From a checkpoint of a small transformer trained on Wikipedia: MLP 1344 SwiGLU.
Each number is 500 + 40 x the weight over its row's rms, rounded and kept within 0 to 999. Layers, rows and columns count from 0. Numbers have three digits each. The size before them is the row's rms in percent of the matrix's.

# v: layer 3 attention value, 128x512, rms 0.0618, rows 116-127, columns 160-191
# o: layer 3 attention output (transposed), 768x512, rms 0.0804, rows 116-127,244-255,372-383,500-511,628-639,756-767, columns 160-191
# gate: layer 3 MLP gate, 1344x512, rms 0.1, rows 0-91, columns 160-191
# up: layer 3 MLP up, 1344x512, rms 0.103, rows 0-91, columns 160-191
# down: layer 3 MLP down (transposed), 1344x512, rms 0.0463, rows 0-91, columns 160-191
v116 103:567521530512533485522521576508504406480588506557460602564533435519508506485472463522513497503532
o116 097:514568502446482512528540488468470507539483493528498477456471565456473447474433482493509556451513
o244 110:548500543492584510507519543563525543461463524454509514592498429535483496522545528484507509470489
o372 102:428441507469490502505489505481493474448503546458530498478525499477526511488551458498517476465538
o500 102:484491534521482458520481469412476427484479489551436509508533508511570500517432480516622570493524
o628 101:550453581585514481549459516533506434494453520499434511554479479579551490511573514529425496454462
o756 092:510504515522502466437526491451544557538586426486444505476485450535517434515513525463456507459422
v117 100:557425472498484486466500455530535504515493537528480564521503529507456534530468513449473480625501
o117 102:492473551484505485540493507558472422583524540548473557487468497501521435468506463521559531468510
o245 099:453491409493472509496466538517535559518487494520427490492500496511413512477501473538500510468427
o373 103:517452524422458467531534483419534476486486480476533511533551532439565471566464471492557613536510
o501 107:492491530466515449517476477474460495541538472481569446448480432517507502522563432517516506556563
o629 098:545569418484424439419528453491483441531465496435529516534424477482499537449610469426498484486446
o757 097:453464480514500471504491480425530487488498516491459521601456450580497512494387569521394492534425
v118 100:548533498468532472494530527445448563534502447549498471509434517483527461458474498499546509436489
o118 090:532552481534544435573495488518477498509476507492490523469501481515501545554420440483484472533470
o246 098:503509539516494370515509524559501456540556504450506442467469514532469534459469526541480484405465
o374 097:614463602494532487489485530523484488519551538540486523413508496521427525526455453509510572489501
o502 105:521561473542425521459559503466533519496515485481549571475449439482499519453459486536468471513458
o630 107:487436420429580489422535460537445569527528513459482445553464484505514504513553512507522450493444
o758 100:449572488509452499495531509449516515534492528513555473542528572470489398514506556499494505497512
v119 096:510530484547549518524511575469559615483502447451546418461558460483497503460521513527460510545513
o119 107:516510475461507582542481497445563470453508600518495552488490533503511497550489435495552523447512
o247 097:486496506443518513477469451534482561471463503528542519496441564500512493500488565542517510518536
o375 100:516482542496568448480532484501454433534486460500509494521503463458564516483496494497515474455540
o503 098:449582587527516468519539404529552470488461497514553573531486453437434492468525610532505552471464
o631 096:507491515514522493449530536522415537490534527531504493490587523556438484487517469520456401466552
o759 094:456538427483523450441524546514510484446554485541535475452531452515443592500541421472454462558535
v120 101:454512413549485490529509499550475524442559513465527501514519479504490481523519513531588499474516
o120 111:484533521509431483474537501504541542540529524483503548527489554427508442493470436534462554528481
o248 101:511523433455452570519420481500473457447482447444630555464603461499452537552479480513562457531518
o376 105:523494504492493498547510531461435498468495542515469466472500544472485468422532581494481455533511
o504 104:474470544481475473456547539506522506486507511503475473503491441499576555468416477470490473475520
o632 101:486474456519538475508488484461480574547475516535411529469468494522487454531469534515554514468523
o760 092:531487469436517436509533486460486468511476566546474453411453499463572549483521448536469524432464
v121 102:591469463469507470479496435480517552509520468481456570409525553462466480510444501510500494545509
o121 093:472534546489414503502517519491509481495510539465475485461465459511571463475560475496544533508494
o249 105:488481449441506472551497440538495458486434521525536487548479501561454496481556519510528480480498
o377 102:536542521528463532509482537549521515483485414502549460551442499532489429532450491451455459469515
o505 109:557464516471458499557598510501523484432481453527496551577542516457524531457511518567486544436571
o633 104:496521516502502493497484445467429582521582480460495423462489447511525517501463494448466490495455
o761 100:497453513460456507481544480492471500538541616570548512503504520538495485578445522559474441540495
v122 103:461473532398503467442514519497461505534519570488536483508455471497506464522512538491481455461548
o122 105:497514481530502505546563475441543518451448492466540544480496511517499534518458524465431510542502
o250 100:415629528425439484460471518468487468433481463456440514431558535477562512501472492506553450534490
o378 107:508509478548528460530466561556532546570439569509527561519468510510453540486443553481578510496472
o506 102:508445487479502477437471566444498501559552426534468460470456491470569485518494533428536439400471
o634 104:495402404462533479550539476515504469494474558501484538457461487456479453472537520517434519494481
o762 096:532540546501505588502496450542414497511486558525460501505559514597500480461561467512510553456503
v123 097:537496537546489483453525468471479487469549474525499509545491587520516499463528521471503447476499
o123 097:439489548520463495554457574556474441495433533532519505552460404535484490455537487524421516495422
o251 097:519534519454498478512489515511515566519459491532507475553523482512500490530506497417507515533567
o379 100:446504453520486562562503541510565501437538524549520514498521547524459509497473475468489475504475
o507 104:541460500521517456477476469491439505515482417461476479444521511509466554545553555478531430482546
o635 101:530470509455514461388445464467520514549523525462482520475564474466587518531474490452492562481420
o763 091:520505493485486423463518486492475501423490498424536495573479483509514563477463525574508546511473
v124 101:430546493461470576481498429554487505455517507461487552566513454475518481529504462452453477478455
o124 097:497426531442473479450527460503490495474464479569465496506511473539497509530542509447540544476542
o252 100:439410478545529420591523504513519478557502506497449460534489463538515457437415516478556493528552
o380 103:504535498516480517505472428500456514487521504518444567481523542485458477579505439574552463507387
o508 097:492538508467552476438447524508447438491492504512457487483438492536558508432426458513484446519480
o636 101:542530474551477522564549462376505496477481529572558471492531537516506486442543603578506473564535
o764 101:461448508404532540390493489507478547436512494511511519463493457418502476485563508505445560512466
v125 105:533519495520497465473558530531465457503449494501545449471517469512575493512504498511565419488371
o125 100:530506612442532540476504483497505460494454524475454558531439516486485527450472569459472473513531
o253 102:473488500580483526469497468462569537518459540452495537517606576541519496499490453515502496499487
o381 097:549550515433516494439507460485443499522498462459514468444601427524510516519514463455535443473483
o509 112:466510528531452534585511494475490502504414587466443501487479514497555515585518487512505582492458
o637 101:527524482506489510527507500495471479534458489489463447548455504505413476485489468472447480452530
o765 099:528500456561437510476552498508523497559506451487558552394486612561483572503523554491461525558502
v126 101:562443511543467488596500527485465426449468474546466560518587450475537521510496486531508432446517
o126 096:489521467483492433459493470465506503518474548429496560522420488451488435563469510516512582540510
o254 111:543498488438508549579532498500520505481488518487545627414558486437493489495496415487522531489497
o382 105:572541510460450529443421504479487481497509462457495541505538497561501541482477496497463511554485
o510 105:496439564471569531462505547575505513501456413522519513462434603490554602532444522512507522512441
o638 104:518509484516580530523515486423431543512462480508461472492510483563521487448544493506520594502556
o766 099:512522537459501488492536519490417496451476519485498519525549492468502474434508484503561485491489
v127 104:540439550455518482456503502547534478449492453483464444475462511489514532539453503511471486485487
o127 102:469529552465533521577432507477554490533517460527567541453471500467442521507557507445508458433508
o255 102:537511532532453497485512490462502549515387507582512481508555536467533521524518507507547448555526
o383 102:492445486476516471458414491443511526573479495500485444533514521448519485537549462465483506515507
o511 096:497496492584531477513494559534524462462528588455550556545530482491518533464472517472488519521494
o639 104:471503435529419473507509480516506514505523536503451530485503455515512514545528516539466520436494
o767 099:456449530489481549384526531521444536474510484451469489459485443493557478524452454544515541457492
gate0 103:467487511477459499512567521491487519486531430486539508569549550462466535495456544553480596521442
up0 099:521506464454479484497485496471511473483511440517465520523528474456472441497457589535481494535492
down0 100:437496494484450549521534485518514464542602464539468501476484486520426466509415465474481500535495
gate1 107:447506476464502462390477536488564522479544552465468525485497492467485494517422492513507516492525
up1 102:551513581573446498516469542476493538448507415558480469502545469537469490549490529529548494580464
down1 107:474527555489484517535580493502541467542500462490441561528484551522525597487476478516484473490468
gate2 091:469524479583515479535446444516537525507454516520517479508507520519486481468486451473561521465515
up2 093:579469421502451512448557441417477507483517449467485516496540536576446479505465499494498427550481
down2 090:537435496526525512479538501553488471527493514466517510524434472532505483469548480518457440571546
gate3 094:508441526501499515523561451459516513486438540508503471587570607497482537543453488484499465502519
up3 090:468583526485488491548506394465395558506503523499508602492530559481366406510480432524508557468507
down3 092:529483481391545564478499471426498390469480520513554517481494544538493546561527424603443535484526
gate4 100:502502497470469445457502509446459478461471500537552465479472467513542450501467559480468520579483
up4 099:503528494563561559471522522477551498505513497494510491465559521472481471492499478537440557533501
down4 096:480531503437543570474510451503524467473458416436453490459487435473554533455489535506492502521520
gate5 105:514474442548551496475525539566497463498541491451476521505449497522493487554443520468496505513561
up5 108:466539430480467586506513478565508466491533486459509468498527569462484466514550547413494555535517
down5 111:585421483539493488509541427497491481526472550478531514498513447466536511484480469503488489454479
gate6 097:499489404520502510470478543502455479430469536440507484487513463552552529490543415528509538514487
up6 094:489489509474454457493514532454538448453555517533523428537488547497444579460491546413449478438526
down6 094:534507497463473465494480532540483503519515489561467486498519565507456465612481476428500502495441
gate7 096:473549489553511504523535492495481559540578560470492552548545565510478533560463514555409527482473
up7 104:560516498543501504503438481577513519464511493555496529443468511467576444464468510470517494445532
down7 099:468503466492512446488435486490533515576511503559518520532510525482491516517501526457457435485582
gate8 094:482536509464556537518509532471469487560501465467532492550510479552504490505420463531466472549503
up8 094:422560530475514555501503472500526445567459438560537471542490523416534520537569503532528532501505
down8 097:473583550553478503492476457508531479569477492518494480509572417508453538519523502562502448458495
gate9 105:567503512505525487515534528514462392486489526491529474461459451501556491559544528571513502467547
up9 105:473461541556498518496525459486477515491576479512402530485565530425548448519507550497514472512524
down9 107:565460486549450456422521483500519479498555494522522593476443453454453492515455536456474481506555
gate10 103:498559541510457535423581489446466538523475505531508473503528558453456497512530491502509493528497
up10 099:481465471501506474549496490462531583480507485432479504429497476512481548555512488510457458458576
down10 099:522479445453475473491504576532510409477506531470492446433566476504419545507541537473497542515424
gate11 096:455476516503503567401519527466498499471491563464482519481499415503479514465525534500508490577525
up11 099:483547498484444489509560475557472456560509453511541458503460491436484502499495474633495507417547
down11 098:499517477462471525497502532526492494444498486459518516495480473495486476516553477499458539472469
gate12 105:506491547510480489441470527463485486542578576422479559440554495527554508512528493448546488446493
up12 105:556502543464472550520488415516458467496538597494501538483534517518541532455552446457475439538432
down12 108:611436524560512533425495537454444513501515535492542480503480517574572532445498521509479502534460
gate13 101:456528497515484556461521487528502511459503478471488512536490445544555502512503503490544536580512
up13 099:408478466443475503513509507494477492446420498522469525532481456513534452546388488538467519446466
down13 096:541553517562549506469451523404492451493511494598496480530491515521536449510448540526479486539480
gate14 101:441447513543494473529515494527537494518438541528506467564544456514522510549517528439530454413602
up14 103:473434501550494480532507518541575511466463497471458494539543509491463493432536486410496442501504
down14 103:543567491492513579470511452443519473532534489461462496485431498512430484547532512543542514560437
gate15 093:504488502463459494543441564522502464486533566478468478487523521526580494504489438474468413527493
up15 096:507510497479535387499509557498536509541519491544496555519485516575469487482454490462510486500492
down15 093:465531512481530507547429486490527561527525441515477468518472543473443484550487454474526491527513
gate16 094:524505475478504497344642548512512467533547436508535497549541471513520471519506505520466465465515
up16 098:496502515468563499463528493543516475515526456581494505562490491517541441518530489549485566474605
down16 096:473517489525579518556554442471449576468547526465480474518500471442537526487490450561574517471489
gate17 105:594546488498430542440511498529443492490545476407543469429473454515492503452592489500457489457488
up17 102:514566530509516487500491558475490544550523489514488530556453507552463556592489534517450544491459
down17 106:485453495527505534535475549482529503498511509505494478584512450521540510526485560465481425426528
gate18 094:514514543478455488509529434490509476475504497508547463429439437464516508574474512516472571532520
up18 098:564512497496514493458501487485409515557485581508485537435523446490520470574478565498537504437526
down18 100:457532528518494471484528581505467517531486572545549507486443491531467475496478502546492486438486
gate19 101:424526557503492435541514456572416500550531515427436538485543426505468516488486565545499599526448
up19 106:502536450535524492450531521498518489611514523477504449473443470394458462489462446503474442452455
down19 103:496474527532497474468528503561520551483529457498456463468530550532475542489558513442567509517469
gate20 106:485549537535443540533468552511541524453511548434550456467508506443508497448486519503491553537530
up20 104:527415533504560514524452464495494538479547499436523441511504473559471463499496493506501465511537
down20 104:501431530475530492495451527483453519475509516467492559506535551490532511496478478438532511489488
gate21 106:462466470493457540476515457530407480455501536455508515547527446441528467516604492493480481550494
up21 107:475518547502565547513568463493527459484508479532451451564482466466484462503485508515507506518470
down21 102:502428498497492458551430452540482496472468500490436429519538478520515577540516471474495509483560
gate22 098:501513475503541467482566479527546484449543523535504524526541538468512457486456424492495518491570
up22 098:520428506477507530495488456442522518460478451554405500490513494513449489498447529470480497454521
down22 100:443518549464523550478488511524489522458554477509517439511427554418480512479612510465472485451556
gate23 093:452463542471530478540515479596518505581518481465502565513435520534552549542504470558535539516512
up23 095:549538509477522506487459465479487571509500452463529448556511535505521444511478500525490505507554
down23 095:517463452501470582506494541515483572573577506559526491473497496542466593492540516510476533508527
gate24 095:480515498566487504489428495494488530510526416439534472581510462505585471566547484528481436537548
up24 092:513494486488472497518435477505556501463565526505500460522466540472541493419520503482501545490572
down24 097:466485482449486502519462523571560514498575541495441511510542481435519484502458536502499519530471
gate25 104:543454494599509527507480493477419485513524575580556487444495487571480483501442450558530498524555
up25 100:540511506533508547497521479528448486390526497442494534454462439503466532507522492533549516538436
down25 104:509531491485431520513493447502491456544468520485465501413488466590476494428465485448506466459480
gate26 111:495474547443458569481506461503495475604566514511469466449547551520565544462438465470452569484527
up26 111:549513613474484416512477528486491442497542489509480524508526556558470556441525442427476497543429
down26 104:463493470532408459458459408448531549454505488525511469512446556568477424486465524492543462518550
gate27 094:449462566520456456527521540522487494495452496484518517446542514462446559508539489575523460423541
up27 095:464508486535476501526550510551552468523555475547536457539586464534452519497469523413525577526449
down27 095:546483470545444473487491504538465480443493464454518468524512478507457477408509544509476517505509
gate28 102:394531557470532438414471424552465532476472476540435517504499516527499512419506512534544387499508
up28 098:503498511453450547539559582504533462564559486442491579530467545463480532473529534517468433435440
down28 101:478433572567550486495494472455502560506486482524495535485432491526497543459507490437526438489463
gate29 108:515489533495458483541455421462521491427532524443466501495524522472472471534518448453495571454527
up29 106:554473401441522445423540568523517504467498473579538461492489492506547522527490574477545520594541
down29 111:511542435577540482428450566518468509439525488435505567453424531519586518494564499494504553556450
gate30 098:497537428527502557441531528548484478546568458485536538541533493449521471521469448472549495425472
up30 095:484541482533575556423512480528526494527515535509443448523497482513411436523508471491511460582533
down30 099:516545569483534520496480495541550459540453587519437467528575476463454548508552462477509481514388
gate31 105:464500542503573459554500518444457486465538506554565454449515558445479467462497527565539423478425
up31 105:451500467528509414460548505521519486542485440546516601540433459469522433518507494486555457476504
down31 102:556464559461524495523559469517558472537521576477457508522414498555512546597469504472571580593549
gate32 091:538558485534547498505441496449451556503450554493558539558517513528502450478488526458493543551549
up32 091:474500555529504462450516412502539603485459500485498412493538452519485518474472470571500537458508
down32 093:481449454510424557478544472541534482609477476509486531528451557530508444496474560485454536487480
gate33 099:478494544495503528426498493485589463538531528451502508560459479518545564542470474528572449505526
up33 107:511523496491415571493467468503487513449555520481515541545466461506491529466518451513474454490494
down33 107:517465481488568498474498557497535484514524520520544501448481488508459553518503552533535478471478
gate34 091:483474487543573489481502497461483463521495512521521520506536510526505452477458481455460468486551
up34 093:476481424506505503516491498459498470486463479523540519488561546507590595521545487470490463489470
down34 088:499488526481453485517583470520503487512547489445559504475442454527505509466489563503446570513559
gate35 098:502517572418405515538529465441508469515494458549546482533466556558513530529461435436483566519443
up35 100:586497497564445471472492506531492448495434495508463429499454508562549396510407509467488497584493
down35 098:492509555523472464490497541533500506489473467502446527471564421416488474474438518406583448491504
gate36 104:462525479450532491551520472567544524594477556557522442522471517499468502434406587534533462559496
up36 102:458475455612494489487467533496447564480489530542517503533552502544474492445511538438482493490500
down36 104:526561539539447515501530594527509517504535442554468546491550472455526533455481452508435452476525
gate37 107:496508539474526562494495525548457548490526403489475511459543478512519510490516542449503588478513
up37 113:500461456524505426499488468548501493503519575499483488526443532494446510511538498471554498502480
down37 108:517423453509494493444481430521513459552454575493463478532429454452478486469508468507508464535477
gate38 093:453513492472495485536488476484568541548500472507450521544483532435509483419434541553499532518494
up38 096:485481398508467503459490487498428553491506453476534531526461466505452498505488554528443497443484
down38 098:483563573461424478450581430480629462548459490526464500476525464513492423478537533479488477531491
gate39 095:521471498512492495487528464468445537490541570585436564442464518523507502517475507481515513464443
up39 099:474494499522523509549534515472449542424484524468439464577513453511551486507526450541498463464459
down39 097:463525476539526479511470442447445444611520521562519511523522438497564455493510430516458494514496
gate40 109:512407482470588499508541527475498537501504484472446566519496411516456438497569503499445534458498
up40 103:553530508510466529478555431526509540447514502453539460516492538382497483474472524463557568487482
down40 102:493469482501482421393473506480460574506476520487518504533498491439482493505505517551494497525493
gate41 092:508491519485498503452534461524547563564472469541537433537511444521467430547533505563516492499478
up41 097:508462542498540448496499509454487543507471529476420472520485538562519456426460465504474507524490
down41 096:431443529471509480552532621532556517539483515492414544604520456459563462492521417483468510493478
gate42 098:470435432504433481526470486549434513506483473459482505560444548516520518471450514529507537423503
up42 103:519463457514488492544467499474492504522536555525432502506520398495485485530495447556508481571488
down42 098:510553474490463471532572541478440457450464515490492546509469534463423585533514532512462509528528
gate43 108:553569543576507531460521387517493499511479527472530478517486509527524494492472529468537501548415
up43 104:481524373558461506427473528466512537516467527601418555451543505465570479467478540561475499427502
down43 104:473497448563441495572439524504490478467532509493550503457468536479496451489460496524519456491453
gate44 096:578554487462515481488551511458544492541503518535480543531505541479465537463608514530506520490494
up44 103:480466501592467534484525522494580457496558527473476564571465477437517447449563540478471547520483
down44 100:503516491498508492439459534502552536483455476490494452443445512522492511516461476548409546624511
gate45 098:517389452518459528502492564556486504548467507542478487523485487526553509528426452493526500547513
up45 092:516511582557530537529516492421493648615407518538497494521457506437466499569506507455532464437560
down45 094:512482481448525459535525537542435441479496466567516557426507466579452444463453549454457540529562
gate46 099:545525517470529454491498460504525611562548507495564452533504489489504484438537550521570550433493
up46 105:476478507527564495487462517547458526485482450554506430351458478447457583525479487468559450516445
down46 103:456495502508514457503539457454447469496549536486572562421497456534521488588499461550549529586518
gate47 106:499444473543423501529561521492537639551507579535465509498454478475541538566530443514502365495521
up47 108:531436459573510479523546540571519499501478538591487419604517502478490525543526484495522541508456
down47 105:545515501437544476453513470495479525491504578489522464475549530492539494508568470512547519481525
gate48 104:500449502509486535507512496463450440436491486431443508481486421565489495477547511495489524508523
up48 097:524570498486493484545583469548453516491520513482457511536581572539557483531488488455548581562490
down48 099:472479514525547493478494468434518473489490507454506521456482507463486466512510515525548474539474
gate49 100:469434489510461561491559612522555531440492511521457445462530534571473556510522469461466520515478
up49 104:446479456469520492463499525456489497500458490545523521459498522491514473471497562515524541473499
down49 100:484515480545476433526444543525527529451492501529460457466479465486589494475462493506541474490435
gate50 098:401450492529472488504544547486467514528513527451576502509535552468498539494540513519531508508520
up50 104:469540439544483482565575494512490507544490542562541513464495490513514504469497520568545510571583
down50 101:518516501484505567475433509471474563465488573525393474466521510508518456482473605526510541517489
gate51 103:504538532476438548431539504430536553494567557532505525520439408495518490536516479493559485509466
up51 103:484541488511487443517603494514532505509509510499473449537457465488568485475404476567461457492444
down51 097:484518531505515484526560519519475500517484490472469591454493437501447511488476534500528486460505
gate52 096:478438493518538490482438514460456451510514467512461519488479502483587478475534448516563516529467
up52 096:507481453513421516452538518525379525502501452489465540389499533457481530500536495561500487508503
down52 096:505504470536466517461425373441474449482495469433463523523541432543479485502521576558535580497530
gate53 101:531435509542532492449533502526503442472547417428583501441529542480477493484530466494458559523487
up53 106:515526442553540451493489482445535482468512461427502446473472469501383499517424509527474502540533
down53 099:471447541470556473520503567540472469475515557492486527550536567482497517563441548515454596461460
gate54 111:443480439513480478416608499509500489479546509444511476518494503456529442535495555480513508557479
up54 103:522498446515455491491439537563479487510456461472510531489501522507543488539566485516504509522520
down54 104:556545498507461457463498539564487497520429475462502528477474501499513553509443537479564559476510
gate55 099:479522496441451480542554558458444516485523512457588559520470478452525445532502497473510495521477
up55 100:510528544561584501527494481474521466549492522441467439476585551438470465498494496487513525511518
down55 100:483391516515546490453489464477510504552478504483479472488488504583533473473529534456495540476524
gate56 105:561539556524509437499449523511513528437452452481490484528483538469533542529481466443498502464482
up56 108:540463489471549490516513502441535454462527539504510482485539551513452452478578546497463533602489
down56 099:491505504506516480466472529512452447496547521453460585502536509514481469459499498484542473495504
gate57 103:526523499508539474425447510515433561549539528500527545475428470516535464484509474542538493511454
up57 099:467519518466483516528577407433531487450570530541507529528485501395494469524482455533574548481511
down57 101:423462503499466461527523487517573451400509528542538484507430477503486534553475472548558525537539
gate58 106:514465470561489486518532477478474495489511488485451566457481428511560455531510449448557505502479
up58 102:481490509491499433464517518456460470579474460545563543493523541496540511495513489461490528479521
down58 100:489436447477448573442526486506483496495449485453540570524491489527542521409549511492486516452519
gate59 105:500583557518492527489443523519527495531532518547499536475505470543478537450555418484469527435519
up59 101:554462492477473395440538494499561536466497557547537577453454408472494464519505487457528538526457
down59 103:515412491537527515472533541554593440504451487511544518478503501435571573506501450508581482534470
gate60 100:441580428488491529458473569451480424456488517544473538462536478508506527474521473521489504515461
up60 099:452490497461529523525423528504531468527503469417491511501518462523542495546573495489513487525534
down60 097:479507515579486454501418516478459495469489481491546604477452460506507583566473481494419443617487
gate61 116:439530521528426524454410490386566479481513534494509535507526431519504498501552529524496522566533
up61 110:529498485488538458489487509506533464487425471520449590497502588458481498439469501498495525503506
down61 107:575428488517437533588474487493497443520378494538485531483523483610516496499453503564539468495469
gate62 096:523409503472523472410534527528516525534480544507496461552509502516502502439433474499508586520469
up62 106:537426502473505480506507526504539521456533500554525507573528582470491473439496437494497570445510
down62 100:466480586494520535441458513483483480483455470498434459515495505457514561441459535465556499475455
gate63 104:511505492462435490504484555504566535500539516455432408551501527449497507520592441510506471443659
up63 100:563496497525437461480499481495509533550510528493479463488499519454542441472494494519519383533574
down63 105:505472510550393455457473509533477472498576483483419490519461506514486496451509508528468479492551
gate64 112:461409493463477458469504469459530570505519484470511471519508430550565515514473530526519481442517
up64 111:488491501486482521487489496544516544475502514435493501489474420454472519429469519493490481515498
down64 119:538494543415477451454459432455554559457524562446458484484523466479504599528493587552487479480488
gate65 101:520461500448487473502556539483488512575472513525467500568529383519505497545497474540505520534532
up65 102:474517594465504481522453507472474509475478492496513467486487551444544507374460507536491602520619
down65 105:447516522502476597494490558462535484484507525506405480400520513483465537482474442536463518513495
gate66 107:549496549542469518533504473428509468492444498561442492512499550546535515478475518484486520501515
up66 105:476431530554533449458516501557514502445510512494501505594490525567465453543519510523525497480514
down66 105:481479507502459537483574525513481515492628502556517479523479527510496449449498506553533534562440
gate67 108:408500518545519483517555443455566529480563544540507477457570503454515488530501591508493508494442
up67 104:470460457508539500499508472480556407504508481528451468453475509504499580511426454545511508509559
down67 103:484454415536442522485520498471506427431493450576545533555510502478496503461519523508493555512446
gate68 090:491523523517490522476499499552471382497465543469508532590482533495506492553581513475482524513455
up68 092:529472516485459488501455535477502568447465462572470517470436539440490524496562581553535481372427
down68 094:497479490492551517549514574445566473569523511556534499494398472507444531517553467587541643508530
gate69 098:451489539491431523484507479474527425508442437539537557532536485359454522449548457521521531493440
up69 097:532457523537499495457472572507523437550472447568466480485513511508556573473442465453467529491550
down69 098:560474497526467580464460553497498485573530492443505456438476537486526463533481454515472539487537
gate70 095:452503434560482449456471516555581516534481484522513502480484455486492466476451446527526558447593
up70 092:515500551537504490480496408456498499478529472501484507521633506502558458559520503488457555492577
down70 093:502531463601462463413518464530483499504489527448540515473515505473503525506516523531495495487534
gate71 100:541481519532515451553517525438481518506518523461503496472491559501495605512452498543531460477521
up71 100:502521495515467510497527465517505521562496532513493443482475602488484464449466522475439547469483
down71 108:400514530478494496473446526480510492538472493509460517507413491528461543492504516534517524505464
gate72 096:514497486448570518487557433488416508490542473499542514563533416477503458515519519486469499480523
up72 095:516504501481496543505535516503492437477439508535444565502544499529514442468518505459512515497440
down72 097:520491508501528442500494537456529466541457584530424512539508458500458420546498461492440398519434
gate73 092:466460470486532533563529499553487458558513502515504513602507453527498498460534402496528524543553
up73 093:433522552583535490478520520554529606527517505489513450465482525552523448445528552447545453494486
down73 092:462521487475506504516510517517527522442531464511549460460527539473511482531518512519500526538439
gate74 094:443503468536488468429483483505484545481502464491510486523515510529499420519356502514554529413471
up74 097:480539449534549462483445514479480477496514443497508476528505453505548465503550444546375452485466
down74 100:446415549498540499391432541527512549501509496505526458435494552530509532445459510472458547461523
gate75 103:494437501531524443527553539490443564484512540433481489505467467475398525514524414567529436479504
up75 102:509516500530466525582473513511533579506499503494476537518467529515506553551491531500556500526438
down75 099:438501467517470536517465513488546442507423531492499557452513522415527522470494497507476515510517
gate76 101:577424471436485494545464491500527544511486475532425547508587534484518525473497536546529445457490
up76 096:412514530501515469565486562516484471496514474528493508481556459498458518528508467571480460541517
down76 097:478502535521460459530474510564541507508450483507471472512436480516478476473513476492534555543519
gate77 103:475488541546488429464509442431476425513564404575506427522535540486519506547477503583518575468558
up77 096:475447433406478499450542496470505469469540458510569524507551568469468515519497490524528603545535
down77 100:561450453481519477471494492524451518532508400469563495492499536503539464465516499510487450534542
gate78 104:479504483536467514545541589442546492472534567558554502610532525528490549445494490475420520525480
up78 100:550522513479559498505480429551504451528561549469427507440440490541509517565538523504502543492448
down78 100:499527510496572474534525463547517475554483472489476581438455501504464500500424540481520503423492
gate79 112:441507612513467419511485472447495462508419546444471484425543528476507541477504505499454459465496
up79 122:535459531455440432499597476520492526600530533536479459448569506523498453493465518500553479447557
down79 111:502458588492492532418524505480480555479476483498529510478550464559503538502510585458558495455498
gate80 079:457491496602463404521515512526519506526487564547500484508528612496483416493575509535391491521514
up80 084:518493511512497532508489468484486518519509544494455523442534507540503512574500503503492444574485
down80 087:485474454436533482460553522485573520487443526560369502491472504529486507497528471469545545525514
gate81 089:455494429467534473415513555543489495459520558526508539547580478462485488489458548470487451440567
up81 093:476466527481463491531541479574532503550481456527487517448504484459461554494509511464419459484544
down81 093:434503498452517462543512525518554458510522487534553494552436458519495515491510545512516524484518
gate82 104:444556515419544516514509523520507476391528524499478569550448516537495538477539521467462561517512
up82 107:475461437515459402548540470527534524507532544525467446624524449495540393508451483512519446507454
down82 103:531533483525501423484467443489469523498520520495455450424485499573537483494474500561552529506487
gate83 090:449420381467473468514472455539539505501512525439448410483461499474543563572487432539477466488497
up83 090:534483504469558442378492496499495486510423499490489451500507436501448471487443474507560560443540
down83 092:545554529526569508503488550497520451520575497468451461419466454545483502525491441497521531501492
gate84 101:558482541512539423483528420522518517509565467450504502506505485577467568471482484485555446539490
up84 102:459488514499477456492471501500518519571477460479510523490418490468514506534503559471545536522481
down84 105:486482532483533540487496462514554562540480496494516589476414429478532586489502549476532464481471
gate85 100:387441513504528528444511528546506577492457495485418492509467438484555483464457545501487487451487
up85 101:428497523545517443419541494513516514511495493419529555484568505524464519517477513496535471433531
down85 100:395510579575551466465476421496492544533505451481489469569464424480540554474503453520494526507505
gate86 102:488425476529552506544449521517539525514490545525496560554535519602466480542481530482470488514513
up86 097:490486555451461459483557525473553525419458514516432421556557434507550492552531524537541464533520
down86 096:509470510492499498535522571448521472561462537452522507424451497574511498477528461444497537538534
gate87 108:547473487476478548524455535572516456499456509483572445522450500500570534461461523495484524549535
up87 111:520564467526457477527494455468414483513420490513569536464517479458516489534491500405443480477510
down87 106:517540516446497538452518450435427529496508487469591487572501501466502478535463595542499442469417
gate88 102:490494479472482439491486554516572506572513605510468486564522458566473474587450511551415451442491
up88 101:486487498569509516529499455505495551552453534490423533565509562485531458471537582496544475514563
down88 103:582431520513506446468458494521550471502498502438483538526415502490429513498391513555491501482469
gate89 107:414515512464534490501546549465515556421488542430514514508505534510517493483515521504548517552456
up89 109:480529582472577515462500467564463439383514551554530503472465454461456526540519453477463502504549
down89 107:474513460520437475468528444474449490469539454443489562541568512520458467450514528496481510510516
gate90 075:488510421489545458500504480444528531443521430461564481435448540526448549417536437518492508441449
up90 075:503599557481495434537470487537497506534510531533512537546506488505570480481564459463551496482510
down90 076:501522529506485520546540398558434501522458527544534562531508408460468472484501502510409503525508
gate91 091:464499541452551502512465456484564490541496435454531457406496531537473561519450435432545386502533
up91 091:501471547447459461413430426501473470449522446524511459457547498525444534511487464487518495571496
down91 095:427530514478499468535561496538418485506508536551489515463519497586551436469500473478506529428518